Part of a small language model's weights: 9 layers.
Each number is 128 + 24 x the weight over its row's rms, rounded and kept within 0 to 255. Layers, rows and columns count from 0. The size above them is the row's rms in percent of the matrix's.

# layer 6 attention key, 128x128, rms 0.171, rows 88-127, columns 0-63
size [133 134 135 133 145 132 131 138 130 130 139 125 142 137 135 134 145 139 135 136 133 130 130 130 145 132 135 131 132 136 131 134 141 140 126 125 137 118 134 132]
[[137 173  80 160 168 149 105 105  87 149  75 110 103 121 121 119 128 143 112 112 160 129 140 111 140 133 157  95 113 139  76 116 137 139 120 152 158 143 113 121 101 119 102 107 147 129 165  85 151 130 161  98 101 154 174 129  94 125  93 133 114 124  83 115]
 [105  85  89 119 114 160 109  73 127 152 105  92 135 164 115  72 123 140 141 101 117 145 158 179 137 116 151 169 152 155 103 110  97 139 140 128 152 141 132 133 107 136 142 132 128 117 111  54 148 161 153 169 117 134  99 135 110 118 147 133 136  75 144 125]
 [164 125 106 126 122 162  86 157 114 149  91 161 137 143 134 126 133 131 117 122 124  80 105 115 130 111 143  93 151 153 129  83 138 116 114 154 130 110 129  71 113 147 158 123  83 152 131 115 115 115 143 117 138 110  91  83 110 108 107 145 160  79  99 141]
 [110 185  98 128 125 120 165 142 136 142 117  98  89 149  90  95 134 108 129 147 103  88 133 131 152 101 112 121 140 141 143 144 131 104 127 131 198 124 126 134 137 118  83 146 143 100 128 188 121  95 123 110 106 154 101 104 136 158 133 208 124 125 149 105]
 [131  87  88  94 139  90  99 144 178 108  90  52 133 111 129 164 129 133 113 126 114 156 138 147  94  93  89  95  90 123 112 121  96 108 100 138 144  89 115 141 102  98 140 153 140  91 140 105 126 163 161 101 128  81  96 128 159 143 103 110 125 116 123 136]
 [103 120 197 177 156 120 128 160 163  98 117 131 141 110  66 197 121 117  96 139 115 121 123 156 155 142 143 119 120 133 121 135 127 143 127  96 140 116 137 158 128 130 136 137 113 129  60 105 105 132 123 128 134 139 148 142  93 183  82  94 111 138 160 113]
 [109 158 130 120  96  61 160 131 200 140 112 138 133 117 156 101 133 119  98 121 114 126 171 119 146 128 139 131 167 138 114 150 158 159 108 156 116 141 110 116 137 175  96 145 152 155 145 137 149 143 165 122 118  96  90 118 131 126 128 124 139 152 119 158]
 [165 102 159 134 172  72 126 130  96  99 164 114 149 142 110 106 132  76 144 140 103 112 112 187 128 109 129 121 153 128 126 130 122 130  82 132 126 160 121 125 117 141 126  87 122 162 121 132 157 106 101 124 134 102 158 128 140  91  86 169 127 111 154 133]
 [149 106 107 103 106  98 157 132 134  94  51 147 110 127 113 124 110 113 144 155  93 132 153 138 146 159 134 127 153  93 142 137 123 139 152 128 152 125 162 116 128 136 130 149 112  98 164 102 123 130 182  73 178 140 140 142 138 152 144 143 125  99 132  83]
 [110 138 130 115 154 130  97 174 117 113 117 166  71 120 100 120 107  86 125 146  99 172 132 136 134 140 128 137 124 117 103 132 109 107 160 138 123  92 101 151 130 130 150 135 134 160 127 102 129 110 107 132 119 129  92  70 169 135 132  76  97 123 100 159]
 [152 146 139 167 114 148 113 111 102  93 110 164 113 118 180 176 165  91  77 148 159  98  98 145 102 113 150  85 139  96 121 122 128 138 125 131 114 156 144 150 124 152 140 141 172  63 105  91 131 159 116  88 136 141  96 161 146 143 173 104  92  98 138 119]
 [176 152  84 109 135 143 114  93 142 112 124 144 115 119 147 172 141 144 130 142  69 115 182 154 111 159 137 120 119 152 191 127  76 134 131 153 112 113 139 149 132 139 165 104 113 106 113 140 166 102  97 168 136 149  91 122 122 131 139 162  89 104 139 125]
 [164 131  92 145 119 175 100  76 143 142 136  71  98 143 142 115 163 136  95 140  98  83 121 118  89 177 127 142 163  97 176 148 177 172 123 146 139  81 149 135 171  79 131 122 148 139 123 130  97 126 124 118 118 122 155 136 124 139 108 159 137 140 141 150]
 [ 87 155 183  97 114 103 121 136 121 112  92 111 124 129 144 120 157 105 111  69 133 153  80 151 120 103 149  97 138 120 142 111 156 147 117 164 162 122 104  88 129 106 142 101 122 135 125  88 127 147  94 147  58 139 140 153 148 149 106 138 137 137 143 159]
 [133 152 127 130 101 139 115 105 112 120  86 147  94 136 128 140 116 121 156 166 108 138 110 104 111 124 165  83 118 121 151 136  98 146 125 114 104 128 166 147  93 132 126 112 182 152  99 159 155  81  91 135 174  92 180  83 101 132 152 141 146 123 105 154]
 [101 110 110 122 129 131 116 126  69 104 115 172 123 134 124 153 111 175 137 204 149 121 150 146 102 116 109 116 117 112 115 130  95 115  94 128 163 169 163  98 112 164 144  98 144 128 142 175 105 147 118 139 103 104 125 165  92 157 152 149 139 107 164 147]
 [100 107 121 154 161 136 106 147  94 104 164  98 158  96  97 149 122 112 129 155 144 128 169 130  96 127 114 176 117 112 114 138 134 178 144 118  96  85 150  75 114 129  88  85 109 129 145 121 104 142 157  92 144 123  93 140 130 121 119 134 124 134 138 132]
 [142 129 137 118 114 114 103 144 139 163 115 101 100 150  87  71  99 170  81 148 134 170 115 113 115 119 132 129 115 131 181 124 132  96 117 130 147 121 132 140 141 170 127 108 192 142 144 136 132 144 145 156 146 135 118 190 157  91 112  88  95 113 114  86]
 [149 131 123 138 150 145 127 144 157 140 202 109 154 101 147 126 108  95 141 147 128 164  81 158 187  76 142 150 169  74 122 150 122  98 114 162 151 123 130 110 112 138 133 135 133 133 150 106 105 141 108 153 112 118  80 123 143 145 145 125  99 101  93 119]
 [148  96 101 128  95  98 118 145 130 133 131 147 144 112 158 134 172 101  74 124 181 118 143 108 118 116 150 121  92 142 137  84 128 133 130 115 132 114 119 104 150 144  99  68 158 130 132 120 124 113 112 177 121 162 160  98 141 130 114  95 123 132 148 111]
 [137 118 186 130 130 182 136 101 110 109 117  80 149  74 130 121 124 153 135  95 101 149 116 149 123 151 133 153 145 140  99 143 180 157 139 166 116 114 123 175 103 166  93 143 142 149 143 156 122 108 145 137 114 120 146 110 125 119 192  84 161 117 164  96]
 [112 187 117 137 148 134  83 159 157  98 125 135 133 137  57 131 121 151 119 121 124 143  87  68 128 157 132 155  82 115 134 181 127 132 136  91 105 153 109 132 109 145 105 148 116 143 103  90 136 127 100 154 155 126 138 152 121 126 128 159 140 119 129  89]
 [111 143 114 123 185 131  76 139 125 172 104 162 107 119 149 146 144 102  81 138  86 153 122 140 103 138  87 117 105 126 110 149 120  80 128 110 151 126 138 167  99 171 132  93 119 155 117 126 139 132 111 118 115 130 152 134 152 125 129 167 175 147 127 172]
 [ 41 152 123 111 136 113 173 105 106 158 128 130 172 111 169 144 117 108 126 117 155 130 109  77 106 145 116 167 140 128 119 137 137 102 112 134 156 119 149 157 113 124 136 108 128 134 134 122  89 142 103 153 140 135 151 121 155 123 131 150 126  95 105 140]
 [102 116  93 106 110 119 154 163 121 108 159 150  92 134 137  61  85 130 165 104  97 138 118 174 109 131 105 134 149 119  83  91 156 159 134 151 158 148 138  87 143 103 156 116 138 124  89 110 140 127  46 143 142 126 131 150 158  92 113 106 122 157 162 102]
 [159 157 122 172 104 101  93 144 147 144 176 158  81 124  89  91 154 161 131 158 139  90 139  82 137 142 164 110 123 132 136 124 117 121 119 157 177 138 124 197 139 123 104 132 115 159  98 128 114 124 113 132 121 132  75 130 153 136  97 133 145 114 160 120]
 [ 89 153 131 104 140 149 106  96 117 155 198 113 127 130  98 155 160 145 127 128 119 155  81  94 158 112 121 147 115 146 114 121 121 111 113 127 118 160  99  68 128 126 142 150 169 118 174 166 129 107 146 114 138 115  95 153 131  95 109 152 196 110 140 130]
 [127 111 204 119 120 136 105 141 130 139 154 129 158 110 154 126 112 123 135 158  97  86 150  97 105 140 143 129 118  82 120 100  87 111 125 121 140 178 138 121 162 115 121  73 149 142 157  85 151 170 138 126 140 110 148 180 109 155 110 193  96 117 144 107]
 [136 121 146 117 165 120 170 113 107 133 164 154 141  93  82 128 114 110 143  92 142  91 165 139 126 144 108 133 119  96 129 134 140 159 108 115 125 132 162 151 126 101 112 123 147 112  82 134 116 137 128 133 110 151  98 126 155 180 117 148 118  86 122 164]
 [110 133  67 141 124 110  70 124 156 133 138 138 148  89 119 135 111 105 114 174  92 143 115 115 155 147 126 135 154 128 137 158 136 127  69 109  70  96 155  81 139  99 173 104 142 114 128 137 133 117  80  76  98 102  96  78 101 126 158 106  96 125 151 105]
 [126 162 116 139 142 116 125 145  87 135 156 139 113 119 171 175 129 191 115 163 148  96  88 165 159 136 132 153  76 119 123 122  98 133 142 138 118  91 121 132 117 106 140 163 171 118 148 123 161 163 103 134 159 138 150 120 156 159 158 145 117  84 144 149]
 [149 121 103 118 132 126 112 110  97 117 112 181 118 146 118 107 123 164 131  95 172  85 135 140 150 105 141 117 156 124 106 152 149  85 146 101 109 116 134  94 108 101 137 177  99 118 134 150 104 152 175 157 135 103 162 110 155 134  92 118 116 173 131  99]
 [112 110 137  63  97 134 132  90 145 132 143 111 105 172 158 130 145 143 114 128 164 153 130 131 144 197 146 136 124 145 135 155  85  77 114 160 108 172 125 116 139  86 136 105 142 148 141 126 142 115 133 148 140 105  97 133 136 171 137 145 143 137  96 109]
 [106 139 141 130 155 147 126 136  93  98 105 141 117 117 118 128 132 145 127 155 105 168  96 131 121 127 117  82 160 120 107  91 155  87  99 148 147 129 106  77 119 147 107 134 131 100 139 144 140 126 119 133 122 153 140  64 146 163 109 163  97 116 138 105]
 [133 138 150 126 115  96 120 133 122 143 104 117 121 147 104 105 134 135  72 141  77 138  67 140  84  98 112 200 132 123 128  86 106 121 100 119 149 135 116 114 137  99 147  93 112 116 148 143 167 154 143 134 142 121 111 106 127 126 145 106 104 158 118 142]
 [113  91 133 130 137 129 150 167 168 106 125 162 105 141 144 129 138 155 119 115 139 124 130 142 114 108 124 120  93 141 128 126 123 142 114 141  67 162 141 129 142 167 145 131 114 126 133 130 134 168 122  79 124 146  94 140 170  97 139 168 158  63 123 144]
 [125 121  87 162 157 146 154 135 135 114 151 177 111 120 179 117 169 111 149 140  99 116 123 148 111 158  94 114 127 105 169 140 124  78 107 115 103 138 165 103 156 165  81 147 112 117 143 104  90 139 131 189 138 110 169 109 144 167 100 107 141 145 100 133]
 [136 137  75  94 151 157 101 114  80 126 107 123 137 126 133 144 117 120 145 144 115 115 154  70 141 137 154 138 140 121 140 116 139 156 135 102 138 174 134 142 133 173 161 113 119 186 146 116 115 145 129 135 129 120 114 159 117 177 100 120 134 111 118 104]
 [127  99 110 146 147 137  91 159 115 125 146 113  98 123 133 135 133  66 134  74 103 122  97 118 117 126 129 135 138 125 114 154 126 162 118 157 128  88 104 112 107 142 129  96 150 146 141 106 110 199 134 148 129 155  98 113 137 125 102 182 136 155 120 136]
 [182 163 115 123 173 141 154 164 154  86 145  73 122 115 110  95 139 111 150 122 147 117 143 116 100 144 132 141 105 118 162 156 152  85 147 145 149 141 117  76 104 127 133 100 136 116 151 132 146 153 121 105 136 137  89 124 127 148 116 124 148 144 132 136]]
# layer 6 attention query, 128x128, rms 0.16, rows 89-127, columns 0-63
size [127 136 130 137 127 127 135 136 133 137 121 140 130 130 131 140 141 127 130 131 125 130 130 136 128 133 130 127 128 134 126 142 137 127 124 141 113 129 139]
[[118 139  79 112 115 192 103 123 120 152 146 112 130 154 150 106  88  98 136  98 121 109 179 133 129 138 119 160 127 152 103 121 138 137 138 122 133 135 135 111 152 148 132 162 126 110 120  94 146 127 109 141 112 105  91 122 126  42 127 155 174  81 142  96]
 [136 133 103 128 174 138  98 104  87  97 105 161 137 169 123 141 112  77  98 110 135 133 126 126 137 141 141 137 120 122  98 134  97 152 114 144 156 116  96 127 169 169 126 166 104 136 126 147 124 110 145 117  86 135 101 157  65 116  91 134 189 143 174 129]
 [104 159 112 151 134 126 177 128 118 127 140 114 101 107  92 134 148 101 133 138  84 118 115  95 160 110  97 120 118 119 132 144 100 100 135 149 136  88 142 109 134 113  97 126 159 146 123 109 110  97 111 161 111 112 140 136 104 158 125 161 138 126 110 128]
 [167  95  83 124 173  99 109 106 132 135 100 110 115 146 147 165 144 121 123  97 134 137  98 170 103 111  96 117 132 174 106 108  97 154 115 115 130  89 108 105 109 119 137 104 123  93 114  97  84 143 145 107 134 117  86 155 159 137 101 100 132 124 132 149]
 [135 128 159 146  99 157 110 132 147  99  94 157 167 149  97 145 142  92 175 118 132 122 126 127 132 168 156 133 111 167  74 101 158 117 129 109 126 140 103  92 127 124 113 126 110 138 137 116 116 132  95 117 135 110 137 113 153 144 117 132 133 151 201 106]
 [134 114 159 103 114 130 158 123 158  92 163 116 128 115 103 130  97 103 130 101 123  77 120 113 143 107 134 114 155 152 105  96  98 103 131 134  96 124 123 108 110 155 114 119 144 170 121 121 118  76 172 108 139 134  91 134  99 115 108 114 132 118 109  99]
 [177 142 127 129  92  67 161 132 113 184 155 126 130 147  88 150  90  91 112 131  99  92 191 199 110 102 138 166 114 100 124 106 164 124  77  95 152 115 110 149 125 139 123 152 122 143 129 121 147 116 115 136 130 127 156 178 150 136 127 160 120 100 137 138]
 [168 185 112 127 133 139 164 133 117 127 103 165 131 165 137 142 123  97 124 137 160 144 158 106 120 140 130 118 143 146 120 113 139 131 101 128 152  97  93 130 120 126 174 167 109 120 105 152 149 115 139 111 168 119 100 145 143 137 148 136 116 141 126 117]
 [119 124 130 166 143 161  86  92 135 123 124 153 120 161 107 127 141 117 146 131 104 156  98 124 121 120 135 115 121 126 150  98 128  87 137 157 139 102 130 148 135 106 122  93 144 145 118 147 131 159 135 134 174 119  64  91 102 132 120 131 133 123 139 143]
 [107 174 146 150 130 160 130 184 104 150 145 141 128 170 159 152 170 122 115 131 136 142 114 112 110 148 146  81 124  87 113 168 116 132 135 102 159 133 133 129 179 143 130 151 149 112 134 109 173 154 110 128 149 142 138 139 119 116 140 109  73 159 144 127]
 [116 142 128 136 150 113 136  88  91 122 122 132 189 139 124 109 120 160 144 132  85 125 122 167  99 147 156 124 140 115 176 120 119 136  93 127 125 108 113 145 151 139 157 121 118 115 127 162 162 108  95 104 144 139  64 129 135 114 137 136 120 141 134 115]
 [120 199 116 159 154 154 125 122 120 129 159 130 121  59 158 120 107 131 123 165 135 138 138 121  93 145 159 136 174 123 151 154 179 162  99  99 134 112 103 143 174  64 116 141  93 119 121 116  82 109 146 124 160 114  97 117 154 135 146 144 175 145 129 116]
 [ 69  99 126 121 131 128 102 131 110 113 132 105 108 139 136 122 132 106 116 104 140 153 133 179 146 151 134  89 130 127 111 107 131 127 128 118 139 132  92 115 137 144 154 136 116 116 113  90 139 165 110 122 106 137 153 180 129 147 181 152 164 177 162 176]
 [160 174 159 123 115 150  90 105 131 160 126 147  80  97 140 119 125 147 150 150 134 122 135 126 103 108 113  99 166 124 121 125  91 118 102 104 115 136 125 148 127 142 155  99 154 107  88 135 150 117 147 121 155 118 158 124 146 123  84 145 173 172 116 143]
 [136 107 132  96 111 145 130 115 107 135 117 154 159 134  90 184 142 142  89 179 161 123 111 123 125 141  82 173 121 136 137 132 121 103 108 147 110 120 148 146 173 140 149 135 110 126 121 121 113 127 126 156 110 139 144 152 130 159 150 160 159 110 132  91]
 [125 110 132 153 131 167 169 147 145 134 124 129 125  84  91 138  60 130 138 146 165 164 136 129 109 143 141 185 132 152 144 148  90 161 109  99 102  87 152 105  99 149 117 124  92 130 118 104  90 155 103 128 160 116  98 158 132  89 145 142  90 127 150 102]
 [127 162 160 106 138 109 111 156  96 167 120  88  75 152 112 128 128 147 139 116 145 167 160 104 134 128 123 161 150 122 100 135 110  88 154 149 131 119 109 121 152 119 126 105 104 136 131  95 139 120  90 140 139 110 105 189 115  80 121 128 116  91 103  97]
 [130 143 174 156 179 136 102 173 156 130 130 103 136 148 122 127 130 143 139 127 120 122  87 131 126 108 124 143 165  97 118 118 104 171 156 119 137 174 131 160 137 117 130 128 132  78 131  97  93 170 114 145 127 124 112 139 125 134 158 119 117  55 108 127]
 [149 136 122 116  95 119 140 166 141 109 127 141 164 107 156 122 128 134  80 112 157 133 110 146  84  98 147 101 113 122 156  93 159 146 136 113 129 147 124  64 131 159 108 117 132 106 182 138 152  88 129 169 113 132 145 116 133 103 133  91 126 132 129  71]
 [106 118 136 141 125 166 138 157 109 130  87  65  95  93 147 111 129  82 159 133 114 136  86 125 151 147 130  96 143 141  82 123 179 117 163 143  89 131 161 125 140 155 146 129 118 163 113 175 145  75 129 126 128 155  96 145 101 136 177  89 141  99 123 118]
 [ 90 168 129 102 166 110  86 138 153  78 117 151 160 102  95 155 140 173 162 118 136  86 119 108 135 126 133 146 129 116 108 108 133 122 120 118  52 141  81 145 116 104 111  82 146 118 106 113 159 161  81 156 145 144 137 152 139 129 107 141 132 181 123 123]
 [149 126 135 154 149 133 129 125 133 154  99 166  52 132 162 157  85 123  98 151 121 131 169  93 121 136 177 132  92 104 122  98 103 107 164 117 163 111 115 153 117 183 128 110 146 164 137 125 109 151 133 132 112 146 149 139 145 104 180 160 136 148 135 161]
 [140  94 152 131 100  81 148 133 118 181 122 150 159  79 141 153 162 148 128 127 153  84 108  61 136 152 136 145 125 119 128 103 140 137 139 134 112 119 156 138 140 125 139 125 111 116 142 146 111 143 119 111 132 130 127 123 133 136 106 101 138 108 121 136]
 [121 116 116 136 105 104 109 116 102 187 159 150 150 139 132 112 105 149 188 153 115 115 102 121 110 109 117 118 101 161 103 118 110 153 129 125 149 146 123 119 141 137 152 140 128  89 118 161 133  96  82 164 113 131 108  98 132 167 182 128 173 132 126  92]
 [125 150 133 109  93 146 100 136 116  91 127 118  90 117 116 124 174 114 151 132 146  83 120 114 125 100 140 110 129 122 158 133 136 132 137 141 132 118  92 196 126 123  99 135 111 155 144 135  88  98  92  95  80 102  94 117 128 187 124 143 142 151 128 135]
 [ 88 124 147 121 128 106 131  91 157 133 151 105  95 135  93 158 111 156 139 161 194 127 102 150 168 136 131 136 133 123 140 142 134 144 144 156 133 125 107 104 135 125 152 162 140 112 117 110 155 104 121 139  96 126 144 101 158 103 120 185 195 102 140 120]
 [119  82 171  68 164 174 159 133 169 167 105 124 146 158  96 117  81 137 162 146 134 138 132 109 131 163 115 108 137  98 150 112  95 154 111 144 149 153 105 147 115 152 134  78  97 121 140 113 153 145 120 156 135 115 174 160 127 158  94 127 141 155 114 119]
 [151 110 160  76 111 152 134 130 112 174 144 164 164 118  93 101 107  79 128 111 106 151 158 117  84 119 158 139 154 149 137 201 105 134 130 140 120 102 122 118 140 131 156 139 136 125 132 160  95 144 130 147 105 117 129 125 139 148 103 171 114 128 131 169]
 [157 151 116 161 147 102 120 100 161 140 148 150 130 139 120 134 105 141 186 151  78 156 115 108 139 118 150 149 155 118 145 112 135 118 117 114  87 130 159 101 111 122 132 108 123 145 138 114 144 120 132  95  59  70 119 102 121 143 140 132 114 139 140 116]
 [123 122 117 100 148 142 138 144 117 172 123 166 145 131 139 151  82 170 144 128 162 165 115 168 153 129 100  94 128  58 127 121 162 116 149 138 123 141 108 107 164  85  91 136 151 134  90 132 112 156 127 126 125 149 123 139 134 129 144 119 106 125 140 126]
 [148 120 106 139 158 139 103  86 133 138 112 131 121 126 113  91 134 123 120 102 174 124 106 145  95 102 123 132 131 102 102 119 155 108  92 118 108 138 137 117 136  76 122 188  86  98 116 148 107 144 138 145 166 178 152  82 123 138 146 138 112 184 115 117]
 [109 120 134 142 165 169 118 121 128 132 136  94 129 148 133 105 135 125 145 156 124 114 179 150 171 164 125 190 126 154 152 136  91 110 127 148 131 137 107 141 149 103 154  96 144 133 118 138 159 116 152 136 136 122 159 108 165 158 122  59 140 144 104 122]
 [139 160 137 117 156 119 116 117  84 134 132 115 131  91  80 139 153 115 119 125 102 181 126 123 130 131  89 114 134 157 113  71 132 125 144 101 154 152 117  79 145 139 157 117 123  90 168 129 146 157 113 165 106 101  87 144 137 148 131 154  72 124 129 100]
 [129 143 147 179 107 131  87  89  86 129 104 125 138 166 111 142 101 186 115 148  98 100 116 158 106  97 105 143 137 112 145 103 101 126 133 109 102 124 120 111 145 130 112 122 120 132  72  90 180 130 143 141 125 111 104 137 104 117 121 140 126 154 137 136]
 [155  92 126 108 140 127 162 124 138 127 142 165 129 148 130 113 150 103 119 117 142 115 119 147 138 129 178 119  96 141 138 101 118 144 119 117 112 123 126 101 156 171 126 161 149 140  91 125 108  98  92 108 138 128 119 110 142  83 158 169  88 138 113 113]
 [142 151 137 187 162 141 181 119 132 120 114 119 146 105 140 124 146 144 112 139 107 104 111 153 165  89 156 159 107 143 161 116 113 121 117 101 152 121 140 121 169 174  93 155  99 137 160 122 105 128 117 121 148 155 127 130 124 131 138 111 119 137 126 174]
 [129 127 161 114 194 144 129 146 125 150 106  99 172  68 170 164  97 117 128 132 106 134 157  99 118  85 135 154 124 112 122 102 127 143 147 115 105 117 140 145 108 154 121 140 142 120 156 145 140 122 111 164 130  87 138 132 112 133 101 166 119 130 147 108]
 [135 125 111 134 178 125  90 159 104 125 141 113 147 162 117 131 119 118 167  98 133 126 127 121 151 102 172 140 138 107 161 116 137  95 157  89 132 113 114 142 110 159 144 105 152  94 167 127  95 185 110 141 144 140 123 101  93  93 168 127 174 144 125 140]
 [145 161 109 153 147 113 163 157  68 105 120  96 127  84  95 129 148 172 101 110 126 124 137 154 105 112 130 149 121 148 147 122 142 134 115 144 123 137 119 124  97 149 132 135 128 143 137 123 111 179 103 142  96 143  93 126 123 184 123  78 167 131 109 123]]
# layer 6 attention value, 128x128, rms 0.201, rows 64-76, columns 0-63
size [103 100 102 110 110 104 100 113 120 109 107 107 104]
[[135  91 140 162 115 156 149 149 142 178 125 108 135 140 131 123  75 133  92 127 139 151 117  64 144 109 150 144 133 104 142 134 171 126 164 139 134 135 175 158 106 124 123 136 143 105 127 158 178 127 124 145 108 126 115 114 128 151 114 132 148 134 115 149]
 [117 113 111 116 136 119 159  91 144 142 103 132 147 119 110 129 151 138  99 103  99  96 126 158  78 140 132 142 147 160 158 124 170 113 136 135 196 111 116 107  64 107 131 138 135 164  87 112  93 173 107 123 182 104 127 136 159  92 126 122 131  88 130  97]
 [101 137  91 146 102 139 154 143 119 165 119 107  96 132 128 149 105 115 138 140 167 117 111 125  90  95 117 105 129 132 152 122 168 132 120  69 123 109 149 110 121 143 131 182 114 162 109 112 157 113  99  94 173 127 136 140  96 130 157 146 124 138 118 126]
 [132 162 130  80 160 143 125 134  93 140 110 109 149  93 142 106 171 108 118 146 135  92 111 141  98 101 168 123 135 132 156 125 118 106 104 155 107 109 129 140 109 100 128 136 145  85 126 149 117 120 131 116 155 163 108 107 112 134 120  89 163 123 199 104]
 [115 133 132 122 130 157 130 125 124 107 123 162  97 132 138 126 100  93 149 128 115 119 124 106  95 131 184 133  96 177 152 120  91 112 102 136 169 160 110 158 125 145 163 147 115 103 147 103 107 116 134 144  97  73 180 161 156 109 152 105 132 119 141  90]
 [125 137 136  70 122 117 127  94 137 140 125 127 147 121 115 105 121 133 101 125 189  84 124 123 156 125 133 126 157 134 123 119  87 116 133 151 100 128 138 137  78 131 114 154  65 164 124 128 148 162 108 138 128  99  97 149 140 142 113 133 160 144 140 192]
 [123 113 128 123 143 141 123 100 120 133 133 146 166 162 114 130 128 135 140 105  93 111 113  83 138 108  81 102  90 132 165 127 108 176 114 137 173 136 118 104  71 155  98 152 126 155 135  82 124 118 138 136 154 119 101 134 124 151 135  95  90 147 139 137]
 [113 124 112 141 127 122 114 154 129 158  91 115 189 159 134 138 126 157 135 127 103 105 127 129 113 135 135  95 112  99 131 123 162 112 147  89 154 112 131 135 128 140 135 125 140 120  99 176  97 158 140 126 155 158 126 163 141 109 138 159 121 129 148 147]
 [139 153 113 133  98 128 136 123 133  89 157 125 126 137 134 117 181  89 110 109 126 147 131 129 180 117  93 126 109 137 143 106 133 137 161 139 108 104 148 143 105 140 139 104 118 108  88  80 140 120 136 185 157 121 100 121 126 128 127 141 112 124  95 144]
 [106 121 153  88 169 129 170 136 127 149 137  89 124 158 130  79 118  87 125 135 110 110 163 146 140 108 141  72 136 116 152 125 114 153 135  84 127 146 149 150 127 149 126 170 146 153 143 159 141 164  95 121 104 109 126 126 170 114 131 101 129 131  78 111]
 [109  95 104 140 134 147 129 110 125 140 108 151 136  93 109 117 151 100 141 120 135 125 143 132 151 130 108 128 137 114 173 188 119 111 137 106 162 135  99 111 151 116 154 107 149 120 122 139 139 131 135 165 102  98 133 158 135 130 132 154  92 126 140 129]
 [ 97 121 106 106 141  90 141 138  82 119 111 108 122 116  98 148 134 120 121 142 122 156 158 110  98  60 130 102 132  46 115 156 113 109  89 186 138 134 193 148 131 143 167 151  91 151 137 141 140 114 160 124 106 147 113 129 127 115 167 116 157 153 129 139]
 [149  93 151 143 137  93 101 123 142 100 119 110 106 111 134 128 135 141 124 134  97 122 133  73 129 135 137 158 115 136 132 144 139 108 135  87 156 161 126 109  91  95 133 137  89 103 160 137 130 173 108 147 143 145 134  63 167  95 155 164  82 103 142 133]]
# layer 6 attention output (transposed), 128x128, rms 0.177, rows 64-76, columns 0-63
size [100  96  96  99  98  95  95  99 101 103  98  98  99]
[[113 115 104  92 136 118 149 150 120 128 128  94 164 125 145  91 117 118  75 118 106 174 141 151 153 122 100 107 158  87  78 121  94  99  99 126  95 184  98 119 120 182 121 130 131 126  90 121 109  99 131 129 134 118 130 126 154 140 100 100 142 132 151 136]
 [128 144 134 106 126 121 181 140 122 156 121 116 139 125  90 137  99  94 118 173 140 141 120 118 125 122  93  92 125  98 164  85 125 110 175 118  97 176 164  96 151 116 102 159 125 118 154 101 153 135 126 152 114 100 136 170 129 167 148 135 158 154  81 153]
 [140 136 163 119 147 128 100 111 140 134 123 151 166 134 153 117 138 110 141 127 180 143  92 134  93 155 134 128  96 124 123 108  80 131 145 153  95 104  99 106 137 122 112 125 145 115 162 183 108  92  88 143 126 130 123 157 121 114  82 149 141 170 113 155]
 [130  95 122 125 116 132 129 129 132 133 143 162 113 106 102  63 137 177 132 130 132 122 106 101 155 138 143  77 101 153 133 125 116 112 133 152 135 161 141 118  82 130 134 127 116 148 114 149 113 185 130  90 137 100 140 139 159 112 142 140 144 107 144 144]
 [106 116 114 151 149  95 105  96 129 126 119 136 109 131 140 122 126 169 118 143 159 104 122 138  97  88 106  97 118  91  79 185 105 159 134 118 117  78 156 100  82  73 130 112  90 137  81 104 148 136 124 138 125 147 128 119 109 136 152 106 127 130 114 126]
 [118 175 149 178 121 157 151 157 105 148 112 141  98 137 158 129  89 120 137 107  56 143 130 143 101 123 131 114  83 129 169 128 101 160 138 119 142 125 109 134 131  87 137 107 117 108 155 133 137 119 131 155 138 147 149 115 155 104 129 146  99 119 167 124]
 [114 122 136 124 133 138 149 147 111 173 116 125 111 159 107 115 132 130  99 168 133  95  89 151 115 123 136 145 145 126  89 157 117 122 130 159  88 118 138 136 157 122  96 119 124 105 111 124 155 103 122 143 100 110 153  91 127  79 127 157 164 110 128 119]
 [145 132 135 145 115 132 128 151 145 104 134  92 128 160 115  97 134  95 149 114 134 155 110 166 153 121 156 109 139 164 127 149 112 174 167 145 167 137 138 126 140 173 160 125 128 167 154 115 155 101 103  96  96 114 121 141  88 156 160  87 129 163 106 132]
 [118 137 141 147 134 106 127 127 119 116 135 114 138 161 152 107  90 138 128  99 107 122  94 106 125 140 127 167 108 136 120 168 119 114 150 101 114 136 132 105 121  99  97 128 138 143 173 134 144 123 100 110 146  95 182 123 138 133 156 116 140 103  73 114]
 [ 98 127 114 128  95 168  84 119 140 104 131 137 194 119 135 134 136 148 124 109 145 164 132 130 156 130  99 168 115 102 159 126 145 108 135 149 136 140 106 112 168 120  92  63 107  98 129 113 147 117 121 120 145 145 126 119 165 147 117 126  93 136 142  97]
 [153 162 146 107 115 130 104 171 113 125 109 149 102 158 148 129 135 137 151 121 144 118 149 121  99  72 171  94 154 108 114 109 102 109 142 124 172 115 138 146 151 141 117 159 109 124  82 134 139  95  96 135 112 126 127 136 132  86 137  97 162 160  75 146]
 [131 141 147 131 153 161  91 125 167 120 122 150 133 155 135 112 102 177 119 142 121 135  88 128  71 169 148 129 102 121 126 105 127 128 172 132 125 112 110 119 119 123 104 132 130 180 124 134 141 139 132 121 127 143 172  97 125 165 126 126 125 104 138  89]
 [ 86 141 119 119 104 167 133 166  95 113 131 105 150 143 110 138 111 132 112 122 156 156 138 152 141 132  98 148 143 150 107 138 100 159 149 149 113 133 135 107 151 154 101 188 109 128  99 146 158  78 179 105  83 127 119 147 109  99  94 151 126 101 110 125]]